Weights of a small GPT-style language model, trained from scratch on English Wikipedia.
Size: 16 layers, width 64, 2 heads of 32, MLP 256 squared ReLU, 0.854M parameters.
Architecture: LayerNorm before each block, rotary positions, untied embeddings.
Training: 113M tokens, 6904 steps.
Each number is 128 + 32 x the weight over the matrix's rms, rounded and kept within 0 to 255. Layers, rows and columns count from 0. Numbers have three digits each.

# layer 2 MLP down (transposed), 256x64, rms 0.264, rows 77-255, columns 0-31
154139111127141124150074159093142157110075117144151146143169104174143087174148142141077165120124
139119148063079189120112174142176172196176147067144141136140127023106090093107073067108176153110
149142141087107116163114099134115097111127151117146132145130073137154065124054152109145093092128
162106140108112149104141108157107038125138092145067190028148173169115094164102128116158089170153
140058081061128123115134138109152147115163130132084132149146102219127146123079101132110138124127
089083135097127187089126129177128129129161154137110133078177135141119097153160124116112157125126
076070110152195138142097135153124084147092123090132198189152169173125197183221132131099145142136
124091070167097126129098164113126164090139128152127123171155116140115110173114191179155131057126
143169079097086050096104139103161143114096124122167174151169177125081097070151138148155164080138
125112102155135134172115102178119146109098098145117083183164085134083145122070139119082153116142
099098102125126098156177135152106110143165158115213090107108130144110126049140147162146211122152
127109137139110114109116152098130118099118130118147143082160130112116075111118141142078217078080
113123108142079120132108129118114163130106119138145087106109104075115064084148121156152154096055
036128156133082061178105089113110067135148128117120164143133154144103182106190145144165155137180
135102123133078107178107210092108078132119124191081182133080139100090159126063075137212125111191
093096146137112103150141089112152145064113164066151063162163107166171166124103119085187140210123
107078107128099145108147125119133159133092121107175124151106053157109116121100083122159153112152
090139145167166116141112128105178156144152131135151091103127114124174067169191056103144183115115
095074097126074134112131119128168156118148116128116124099131186106123085158181106130158168115127
123093171077153184143134101136153159142196106146157095144156109098122119082183163099120169142174
135149087127163124181138092129086128093132162053167171128143131115157080087169151099171227095159
108115158112105102120064125106130121075107116123142161190097128150099143169121145165141160127127
188115142129130152086180145116075171108148184189116165078160166076145137071146097141095189110133
093074091169151127165140141119102123124166198089118148085143070162173093042142108132174113176107
176081167156149142122134118130065131118178194124160136113152080145127131144189042095103139113158
154159152111101134082131138149137099141151123118134087153158039121147065125079131092149159105170
151147160055152180107079146157138127062134152127123132085112122146145135212153122154094119196115
184093166119188143141155163177102134157140112112137077128087078170112122181149148084079092148143
151067130162077118159170084173138125151100143052145145121085125154110107100082112099108130208141
203154086140105137136138141131180081167156094076036103046101137131087083130151219200147111130140
106180104149142118147149116104158179122130091220131095143101145170143128140112165179131061146128
118168167102173165153146176081062130135152133126138094124145094143087162165111142127116143088104
120130098074192146143174112108143092152135139105059141115065139116111067107114147095138122138114
121112144125128052143119126130105150164125170117181117106145125164116117102113124164169188127047
139078145109134150115126127154160138141069118172091149128111040107110124148167141144100195145107
144091127145066106111107100157129148083122172100171134167121050095180138158099109153082139140134
130135152103111139237093103115105130131103046199198108163104126089134103135121206102113125076133
129206114158082201086123163124121164167147097110144112123114111125171120140117145168183111131099
130173120149141146087118145105139108114162176078101138119196047157155122145096205114148107143080
124164142093153117193115114115129152118129103097113118121126130166151133135144163124171158118137
138111074156162214139118128049082072145124096105127127141137138145170122103144102120118101158140
157092213129174075188203135178171173162133144128100127057141205121108101115108137132153157118102
122092116166146144100165115156134159133132160179120076187116155146167180155088122128165100236174
151170110126134089070143092125093143140136078121149150083119078132157109212122119169131115164110
102134114092090129061145112168134080155100129141086093093100082189162148133209097128080110142154
155155115086127169074103114140083123105174144144161155130168121135178140143142116144070202117103
118142125139150083122101121094130163151122163140152152148125128121127139145163131174216158125096
127127170085187116140147163135133196116136088116185092137126124169113142116117058076102118119114
104140074159116167124094138121158120146068111110126151125161130154152109200124185146117098115147
158102127127087094081124153103115187081157126183129152090099063156105185111171184144156107139099
166120128099116029137116128152143148205121194043166121115095120135108113133185081183153065192121
113134130139109126190126119072105172132117168158138167150149090192119146163094164154105164121144
161139108141179133157052110187056168152122127111112148125186101133153183178088079085110161172127
129138134188127133124112096065071143043117129165108164085147107125112189143070148150130104055114
122092064050097166167094096053120137161135176120153118164101080124089112101120139151130186142138
124080134122158099137124094084097137143105128107122115111098123164136119119115158122131142127115
149137140097105137070129159162046128120117105121148101120123138162185101205160142107116168164165
136095159158097168131096104156105167100098157143128121069084149141137139137147149163169137115141
139097086162164088149129137112104140116074164112184108101111131108140090101113153153206105129110
176126151099174074144115144085159141139079113089163066116169079163134054163132106141110171162128
095149119143068123169109066121176148131114152145159179096116147107134141104139117148125102156137
165168129178120100164187148172144147124097221092100136100171143181140148159170114130138104103141
127081113097153093120108114134174166100099089107110104120104127151148156125135095102122151132040
161108125143109137172139134095110211097139094096125097063122120096131059090133143181124105136109
198153120210188117107085163160165171157162086132095095151168102113120141183116124167132185101086
075138119098119119092171139124121142101199184106106137186136077190096145120145119122143145174123
184138117108166177106158093129160171144152051088072152066127147126210101162121128092105148172131
132105170133160125141089088082153162117185054077094160137169166134110163143145165184180133113117
081110102148141099153167157147086096132176058130165102061142112125138089142131117140157136131131
137115104158129112075083127094141126089148106143227107155161119177142132142152133156124155142091
116100140164127133083144129086158169189110106130123150088092076144090067167158064132145104172126
077147193150122113138174159135107084142122138089102179133141144136217111059080129143164153081117
133195082129104108114130128131156175168123094122134165166211152113098143099165152167111197170104
171152170109166120102126102090143065147102073148176105163141159191136147119161098129133092141130
150040148154134092159109184114120102108106165142152136178159151131165146076183121137186203161131
136103149142120103105194144094123135171120098120194121089136099126116106110120125148083098083063
159104123111174108138092109105086137087143088129138060120144139121082087117126128069105126094101
150145133116110149103108148160087105095131108187133147199118103138189070116115147139118128068148
106154062099123132125153121167103081100068112114131104159202099127130111153137137182153119154113
128118166101075114134125075161179148152142102077089084125148166091116120151065185087123070101155
167101113053050156103120136155133172133132124144089098095131143137078117119106126074124198145090
094135177158083101112164152150180136131168122126214120105151174094113127095175149084181037148173
139135153178117161110134081090134182106143120178112092118084150107116151124133132157204180148101
156133090121087148128178121151101167123156115120095146101103061116110142103178110098130149132114
139111159178071151135150132116160139165139125197159126100157105152090177124120151066050139128053
072152178116151185112135104104095157142119147139103145077083159148189172180114138081150168079122
141104173116163078134152156118097140142132128149128112106126107130123164127109122115156211133136
159102118075145181119088045169105150119153139127062119198139078106105130163149127147141106084113
152140147111128125093107093121080142130120101089097121150114125116167051144143193186089145132104
126121188101111158103123097085112143129178158105122120120115150101125096123106141157129169107148
157091193143109101195132103119094145151067113137123124128100158173132135094125135133146149106101
160147089126158095150111121123148116120089081139160108151116159085146137070136104087139190121158
163162134117154115080163157048134173155119109157129094172081133116162181166130095164171102128061
094123121141069082140160107133148158127141129133158142143102107115129130165095165176129164127150
109178130132153130111137133122167132159116144168102119165119112098112108191122114099106143126102
107187137120096134163171107187118116059092107123135122158102086169119144159176127098144227113125
083101136128091075133040122100143160153172128125131116150114138129135095121109145122112092190083
071114132041165091109124126179098172139132149130127102119127116141116170145080091197107160111154
051157112133140175125087130079100121133165125152097163158110194098167050135117185129140010176130
146091099152105181045127158135089120165165128131154132172112109080116111181125085141134125129134
130129123118056162095131126176149155070118146160144196167139155138097124083060194096098127115179
168152180094128058117150125145107173104110102100139129141140174133081130157110078126156155123123
143175098129157134194093069133116106155132124070163102176163110169066143143093081129116099146150
152133121148103091113116121090157130132129084165078121174153196088136149169121141143091112102063
090131093147183090080100099124154173190117123167148115098125057217085095089163166157137074162101
098111129093097142091128132118176148089100146135124132089108103111124165117176063117160111112116
150113115138149198105125119064093156074127132136137165155123079118148201160073154144093079179137
157137154069107153162122104135081127113115155076122155106177110100098158146122087129117077118145
141173146166086129171061129127094107165111129115161088140138199119129161111105115062145155120100
133100138115126114101165092100181129103119157152161119119135130067118081096120066120139156125136
108146121146135213140134184145149171120150156113082157084136102151141106203124132132095092127176
119074086185125080088111105137147110165114122112160131163160150134130087148124193069103160135117
160136092073131125152160162166179193100151153087135128096135049202150116120184146149074142167124
098108154160125203162035121100084099145210142109123104143095123115129084102116126124098078130111
135179095157134106126133107115128187133150129170132157108163137094090170135096058129066123130145
152072148205164141151094105154169141181124096090186127116098155138155091155140153030224127192126
148204197155149124127157050118140137088148081127093071124119156060146128140207108125104147070107
146133148153146130108121158146062128106144098215155115130081166092129093125087119128188139096177
165173100081189142138105153120111153152135099103108109169093181113181068156076113140095244110141
155132104113158088138136064138123152130079143137156113143109104132104211081096199108151129152083
078172100142133118148163099173145172120053143168165197128080141115090146107153153136152146089138
069179141106137120131149113149126064003116087110086053101120095148167122117096110148144071169125
136079135138050148102107084146179133165125095116101091110122164132075159162083165092111090077057
133162116130101100157079137111183144083073049135098142110145112162071132113143127115114208092137
092097148121149083126097168088121149117143168160124092130099070204124114050124107137106161158120
170132179139123161152145118071117144167141084129117096095067114105105152103141121164152163139157
137130077142218095061155114102129135041072189141132147153142200163103108161153086127102119085130
123114148135144150160083096115093119182109163163125152098180153180107157139105188160128100116095
127073132086124158089082063174125155127100137133096134143077143136161133149149135140122157113116
139099121144127159040169154101158178158084129108081140130157129154173179059084071060132129119150
165122138127108152094188123153125144103129213087148145126141136120109137172116150089094058183104
130155140126115180109103115107106137153126162133141085190187133112089119089176131081128128175119
120143153154127191135159167164125126158088114134130121146111127189140145184171088089157141197158
142127153133087128133075146091086147134127161119110114146132067135100111106160111113151121141188
137092122111112119163148110140128140167111075126114164139148081117192101135125176094054139157157
124180149129124116103088153108118110179117114096094097126089165159205093147078147079112098138086
223112152120152080113111160143104141113117158121115117114178113138123104150120148163118112064101
164156145112127068134110088116149114095128157120103096154188106162156131143125157146193113114111
143088102130062175140111076141103121145142131201098121126160139129108105143069097155198139129130
121152130175130078126146122140113199126110108115114169100130178120130138131170130148146194130120
147148140118133116167132161090139161130101107115152091118139114142119157090132074167145180099158
173166125138157102116100152163087116138104084131158136061188142077132156109090114130143187131174
141141158109080094117166179205109114108145154087164160146048076080121126124115105080089078117141
171084169187133127143138087129160185126146170132128126112192065084094128105110176153138129138122
054098134126171133067135184101131133081105122126104116142105135091159118088122108170089193121145
155127140159166068180136153134130134156126145129163163055131111166088096143111168079158113153108
115167100107157095131162077098155111105098111092095168192169115085097176111146182109129170172139
144103074108110155142161085115102141117135128157093087117125106143127106166067154090139179129075
189158147106029167144149150086165102137149080115140152180120049170122112144090170177125093083108
149112101144087111144115114089157165155172156090129075158133120174122149101132082165109132106121
132141124063144098137068141104131110110080113128107122118131150121078120123123099133072130065160
157144103110175125162081112068161114154154126103078113110103140150132092076140130150054163112074
157135141078104099107079058156103132150125083151077109133120061165082139142098144098129092107084
106101119110074068150158088120116129202176112137123150117092139124097155119153130173126155076129
159158153163108154099086098092122096127152118131115167118170100183146202161128102093119120151115
161139211128124129140130110134132172158136130102116094127128114164064110095159124134149120091072
076122144088101136090125089143132148141066127117082115172113107200167119115068095158118133175064
157136115105168079125131133148123165089128179054083102131092130116174124102030149132136109126150
114163166138103171154158172130109146058102120156138169116136156110130154134171137120166135123156
176136134138126169074089167136101095127060099151074120126128156109130166138142106151184168140115
171081108116162173134122148087143128083117160140159149127130099060118108176131092083113128080167
085146080114125110103097134117091182083120110161123100151113177141123118139151135129097183117086
161118086136115157088166093142166136158096134160129097137145189135141133132112123071100103088137
132123074159187146131156169134083117180123132188130101098116124115133113145148097093192127199151
111089113164067110106178154150067182123162109075171108195168078108155128132148095119114168137118
114117157178165103102103096104120098095130145090198120074157086123114118123130109144155135088181
127059157130135151095144078163114175115171150107146124160086096139162138182133143187166159091132
110114141100136120151133084213161169128112133182168135140134141163087106155123178177162124104139
179137117160166047088162122112154154139100161087168126160098156139139160093164133176177043115154
139155125067152146154140190100133195232123141128115134167198157139125127084162084155108132194165
083128118147137129158118111120149136108136069120167089200048172133073166146090130175111171121101
138069153166187214114092126144132100182178103048114161108085106080183042162193132125131119125157
145091060142056083135099095162145129134067130166196076130103175120140191141060111156097097119203
156145163110126113122171123073119136180169085160163106130132152155097210147143184142130123133178
087113114152052145170180165119148125167131124116112163101176055158108132167142123103119148151133
151117127180142189091100107127137157099112161095113108124146086094107153099099144175130154111069
127110135105167177109139142142135128153128093104123099142100113195142137094125176100134145112136
127118137158160144139145106136145105073102120130171108139133150181112185078093097173134166124201
189088140171142159132172114066168101073079144116105072103093099122124216140116137100091163175143
# layer 2 MLP up, 256x64, rms 0.262, rows 78-255, columns 0-31
118111135139118143144136131153094122182121150133227174171144179129085092074126178115116132171074
163144114120170151074105184180124117153172163131137154082183193075167095127217078121117103127082
185149148124099136104120145117148162102136101096081155118157120101119201138172171122115074141131
125214131143109132110118068071228094101140097163117182107134161139161094141098098163112064124106
143141104054178155176127148172140096107094087103166124157164093140121185072160104156159087145133
140129089146137130075208144167111178111179150123170127095133135041145136110142112103076092119130
125131149137140133176123131128126121105131097112062111120114076104138071139155178123149123105131
145130150153115164129093127116090120073161175106092132126079130119106108147094140100148120124171
153153088086128124155140146176169085124134117114140082157099119153125150075125097137111137153140
085148153113087083140167090142202137105049145120142132101152131180137200104168135136138128146118
161146122171197135138116129146156149138169075119064146105124074054110188114156131106154077136104
144117102166060153095147129141121150086148125134168148107177142070151091144074122074123124139087
088138131167153182211089125143107152165097112127189128165158039143180123107118103122143096145128
132128043169125158094148112135109122087127101143173122112106101100131102135135176184079151177152
060108168167140110110099132157092134098102178112156169055124182094184154150134116169093145169096
144081119117137135116143089081145109089122159169118122115102131158123101108160102091138109160128
142111123119146101110153152119148058088089118097123097154169100143120187093104112111155127082120
170124147126113116163161102153168105089135101123137137079137157100155173143095167060173168144111
142167069152135118058162150088168130076131167140149089066106090135122131144167123164079073083085
162181095107081059122135096135139113083119050096132143156126087129093160143102149115157094126174
132130086146117135178105088103115069094105145141129164120143142192112151079142160115126095144180
092155127140142161098130160131132118151116085058116135140175148141214059151144131170152079091121
134190089150158031086106159133112112114128121083135137077125138145184164166155104134142139115102
144126117178179124117144082088168147077131130186131122087125117103116103168147151079112149132106
137126136094117181177101122061097085109105158114115119140101163129152118160132102146126135144201
133119084188156132128086123094179153089122192188185128126152092134132164097117137109163113118158
170109097148109076100077196182116209121142140094104111165104168105048133105116156094152096152110
114164108141171148123156140104100145145103132168184163116187146119138129043183095078120153090129
122118080098149086161107103121181172120004148154162103086161211118124109086108171134182146169130
130119093134141146129152104129147074129178173066164171163063143183112111147072101145115123080162
158114104181131140151098117094152060103135131103088102144102121166132140118136121171137182143148
160149109142166082116169140134197160107184074091139139119163109082117148189180165119138133105130
141132095079144162115125166069118171080156108144146063125105161109122208176132121154117116103134
140137088098114202102109157092111163163106157113111080158164151069088111153098142092150141131160
117137151102160141102146172167114120114096121088151123156127154142102145202195116138141159104066
077132148082154074158102225138019145140120128151109076136086092178103072144148109162131188178149
153098158147121130108189103180149080093143158077143130149153163126094118105133085158073064119070
082130113161165131128092122110119142175193143119095180139139123111100132110202119143090143108068
129142122140126130173104135103101122115141114113128147142154123133129115133137114108148109155131
112168135147116149168168164085077151144113125131115160119170083120126160146213133100097136145095
131101078105159130086142149162167173135133151051135155182183152099097150133128171046132128085128
163159157107096125148125050137155020099105113103146113130054113166129115123092129095132095169137
172164149146117112084189127134102075085166075158132205122183114082157120169141135171119116096154
149101110136087120122099157128096175107099134120117142074098099093150133198105162089111130096056
154108144134128127120099130158115085157138150127127186149093126123148091107087146152110191197100
138125139128111107099154097143142059091112109118109087108106191127171118149100153149127142159067
064106153088095156127116124122111155136116062152114099146205128116141170122139205088159119160111
170136125140179081143114166160143169125135092130106133138175117071102125079100163166073157162163
131107098125133090127102095140167210167121148120069133108151144170093142136135153186178090164099
151206143103090139154127124125173118097107099142090149134133098093147146137079136092119120127135
125174124159109145091149111155096145101070084129107159136126131151113161152138106146172099101082
157135072077194131131066102148148119158105094173089129131163181109085163061169138096161098124147
145136093137066141073130119143101093097137157078122166196128172156147122097102139088080129138160
079177040103138192141157112150143117147199095116162150149116100157099129118116116101106183098098
163177121110128110070141156095149125099187116120099109138122120100074119130113110065132147107190
114132150121166101114162147142121101101158142087174159126079129141148125140106126122141138200150
126146140150124123164140191060157169111189155157111068105105090139140098185091138196098115101143
138121136178047148111130151155110117130102127141119195193151167115131166116134130094129125141110
081143132106159111088135121105169157138121169089168109135130142126052087150069120120170115140094
108150088128139080148117137137153103147098108102108136102102077162130148185167127134082176162138
083110149158139139089104123180077087098146181143134151095140188153143128184162081111095115138130
125123156130113167125170123172092100095085146115143137102108168116071053132128136139125139146145
137122139125148142193137132114116103095122151149117117097098115085135172109132174148060065118181
042115121129108191106131155146142152121116194075116148167171164111105151167178158104142169084129
126115117113155139100151138071148119147145114137138158171157132084080101118032113088083117148105
080126161118144176123121152117111147149149119109109199113117151117124117138087152084071127124101
118104147162154149094122116125165142089119122144104134131071126060133120159134118079128066180165
143061107173126158096050128123075116198157160058095137196168179142142123120190127087159119128106
122177150165159188172116145076091110145144104177126184154075153079119108118105109154142138158146
161093081176106121177079138117105091104088127144102062156166153112063143131148162148127091181140
086172093163113126102129138081068130117133120093120148192106110130147123071141192136134123181146
131168172123176109146139130152144129125120141155151125189090063140123048065122125159107152120165
156159140124102072120124110130201130096064130149112147083126052141112138151105132079070089118152
145105091127142178082119167191095148155111142151118121118125112072115105150157176122165126182113
175131076118150106127150098098141091152096097146170107077157085094171172183122112116098126167113
065141065138091145076101125170134117066147114094106142106096159118141138172129146118120188103075
094065091110103132129163137085146142157143217122116106131201178154084110160147162133093099140121
161131127075117145092161125132161193126136067102135142134183133087146175093124060128118077146101
111188100141124100094198154201103144133129156097128093074127104125157134108208148073146088146150
148121018121158080123161163165148088102203133119105112164163116118201216089143127104084145144162
116138118049098162070219104172171156096159175122136123123131164087146139091064159072022137154166
092088121074150106071131168168129136102126128105166140100127126146123098175093117129117126127078
070192173115172127128186085153135116091164155118119138105117166135106065080120095156140120157141
081152131066117136041123094128146158118134173165088145168108105092220102066156143119158122169181
136135098203151122060124135151122167166106130159136179124145194102117099125095160158099186147094
164147107107172089122102164126147121103155148132091115149177146152155136133119066052132136163144
154186141149112086127149130187107079156109124105139110088132222150182124096134103113153117116112
142124158132116144077176102125110172130124133075109130159098113046067165080141205093092137164082
153159117091146092133134136147127126161128120108101145116161094135119149161178171021136121164155
114206145082100096086119111138148091116174137100150129125069121141163146102120075153110148113148
063092159104108143115140136112113067161110136161109127116132128139117126166150138114139136137077
060107102209106109139102179139166118103145179079097102113097131151131119116158153177123097197122
101115033084133134034115124141132133128163076150119103151187139129150095146123078142129060193150
154156114163146157163111116126085133094111141155096147119213146119105119146185148110200102161133
102120177135183132126152134087089148018204171100096127093106157124194068143088150060082135093109
114159097106160065082063066145138109167131120076099126148110144120138096129137146136116135174095
103168162110129156093107129096162192096139112112144139160134119178099193145080098102115093140162
094107053155158130169134110137148094185105135122146143137125086170102119169128142158087130104118
126113151143167094121152136056138141057135128104191138153120096140129143118114104139110105151157
139139132163162134153064154156128124156110117066116127156157080127111083080177138070157097159108
107115117076126123141128085152123125087119095071117131067111144148159123150098159123135158181118
093139096145094129109121129129053123180147101166129123048125121095072096120088134097118142171107
137126137132167167146141155148093149141116132185141102120120059038091082161165117167122149138157
191125140175062148153115081131149141131156141193112145108112127099128128147118197154086121135137
109154107127094069145156095141055134148131141123129105195178145074098072127105169155114155108114
119085109096065160153107098165147096085075169126091120142127145153158083131133177092173118119136
118156142079096146117138098134172132090110192117131094142054174127105101163148118123139114153137
090094122068226109132160082113199078045141170138170125129117126133197124085125107211141073159158
107130097095147156090173186110064111131129126079120166134177132113133119138142128132105090098148
157159143049146152109124091176112090109052174177105150170088180139095092137159117167135133147099
106128131128176132113070145118133131099103165113084164170053094094122150100139148208110125111138
174122158076098191112051173147098130118130068111104126106141152101094119174191195118150095109119
122102124115149144114158126118088174170166133092121152141166127050116155122104120133092115144073
158107090137164120155162117121110074129121105119101145121139077153167141151141142210104106107105
182160182099185124148106143085183094093147087127101198113161090130175123087074077143085070074099
065125067085086169095100120121114163117170158145105098144137147113122136128126108117157142196124
078094127101199166181088149179129209103114142117088096123177149071134106115175113091124136123090
134109103115144080144132138110106162122054113157128137108168160141154127117115181107097152157080
149150108109125111110186135137115106077138146139145133136074109095200174166082147057109136189065
109145193109178133072126130185063137168079058067084099152101173118168077118140149111121066193078
146156134141142092080155040088207139091123089088130176133130149115125121193070086094189055126104
135145171129111177079144183105080114169125146089070148169107157161051168171131145130143100134099
115149123101135128106170105161101125167133134159192133121128146165144125102100129123127096163150
153126159114052129145132112170108099081142154110079089188071201121150082118106135087099106175069
129129094162117152141116181136152140147146142143132139141141175151116121145162093113120157143139
125155133135132151093132132173092152146103115127161165087117108081119110091099067091187128133089
115116100098076130149145142137075104086101110156109123143128130126125146149143223134098168164188
092174121104118146145116128110108140158135087144133148144150127090065130159194151098076162133148
114152115204146141140128164120108137093157105068120105139095110159153159087172132143121075184113
065073105179125135134182122065131125151139089158086113131144158141107092097142122124124140155156
103096165145195091118105138118148117116168149129114103102142111160141146144173123133153072141168
152111047117164130102195102102155112184159103163129127143165121092170155124163111104139117137074
124140147129137096098067146129141122085129116192087104138113142103177079120133173106113109121162
076154111132118109114143134156101083103088169095112142125108150112073152170145088182122181119135
120137118073145145036104149164189126115135123128172086189097152117143089161135130154159114147134
133149143135120115077130137161157198166111092082072172180083056081111147071094121156152088133118
143175095126181135090151060120135125138109134164140105133098121104169153188122154130094110077162
116123135145166093071155120139168122081184089122097133170084111147168145105122121159131159197142
130180164110115137053085139133172120108094115143106187179123103089120157118083132117098100168103
101083078131125143106131111125107138100080156163148132156129155107132136144126109073119177142079
145147092100125077130109151143117110116087104150126114078170146159085114146107118131163143173121
156206163123138135163124140113122065144127116137144110153046052136159070163127173128121124128112
144106097109134184194149157118118133107134130088109075182114122107114088130102127139086136100141
129154140108103158119133201104105131109168085083127131237182101123128098151058150185131078105164
136150083102127126075074148145124131098128118125102152073070157157110118148173153126132152120146
139153162198177090086048169162111130124166206149157132086124125125163130130100098134120126149114
116145159100104101136181203144131097099178109181138202097091136097061164128075126117087068093096
129142058096130101129138139110154235069115171116117108170150114062124136108175182048179144061106
105086153134125101119162186128154123136134164139109141107166157097138148148123138156114109124094
108141135099127157132135120160133143132135173101089119158104135136125043088172122182153144057093
133165143135088149097155145116112137129070150127074146131128153125143125075137146084130106141131
143121155109131121144133126084117140124083195134036101127126103105137093094164194149109129115169
130183143149153122084130127144180127087127139060102080133121114154122146131168147111167096127130
079104091165188073147113062118112086155161143119116091147162175127153143100149077107156167140166
136134130166143144121160101142143095147142110123093135086175183152154170122077137092161092100127
130138054096146175171091100082132070129161087163111107095135088149137180195077170114128129134153
185087076133115187125112090122121089158125098099156151134102083103145155128094126108109135165134
183180165091139172073135167091100136111035155120124198096152171070153176154133080147213086063095
164115171165123179157144144110176121105159128148160117087159107096183163116109138122099141078149
112154135108134090085153105105149156087114158164105163163164148093138191171138133080086137189104
092184059147153136132138066157127142188112137143119115113121111068150102128126112121069132169103
156161127102122123096123137135095120108158149075068118130175162050111116095096159150134092101142
157132153067140100151144159119216123123124075094149105118151078073118148097155122133182063138145
114228104150103086147108126108126163097137153121054146098170116144166164127179087142161074131078
097155158142171111073193127122109170132121087131124159104082188087132140071158159103116139092099
170111060142104144138120145156095126107151053178119139076091103139148123121106154126139127134130
149119111126130076098168129120136083075111111130155115074110128141139160186120168127104140147133
052121098158156096135112159120105088117185177143077122145146134143152073054131160109121122132111
194172159142061137106129099072118110126097094110115165156162090106101099132154129108194112168083
141147139088066114059141142142136122118134140074136118140140139148136143168101125158108109101104
154222210110152112138093138116142132161134143129172134149066070106168119199148159122172073116111
127145103079073160117140136093106146161085073185100203120188139124131137124127130113095098085123
150087168103145113171131158077083109190177127098119166140150131083136130174143138098128119132106
123136113181148120146089157151171150104110182187109081116113135129168114092153141134130133118109
116140118146158125102107141121145144102110126058128131105125127075051103129178188167096104133161
104083128129163103131138117121106133134105210142141150117109135140179124080095178161119105126104
148156093121140134080148152191106127138127166146094113058095109087089098150152179095095131132146
111196104146153146130137149120161089072126123075095055135066106096122172044157103130098084151097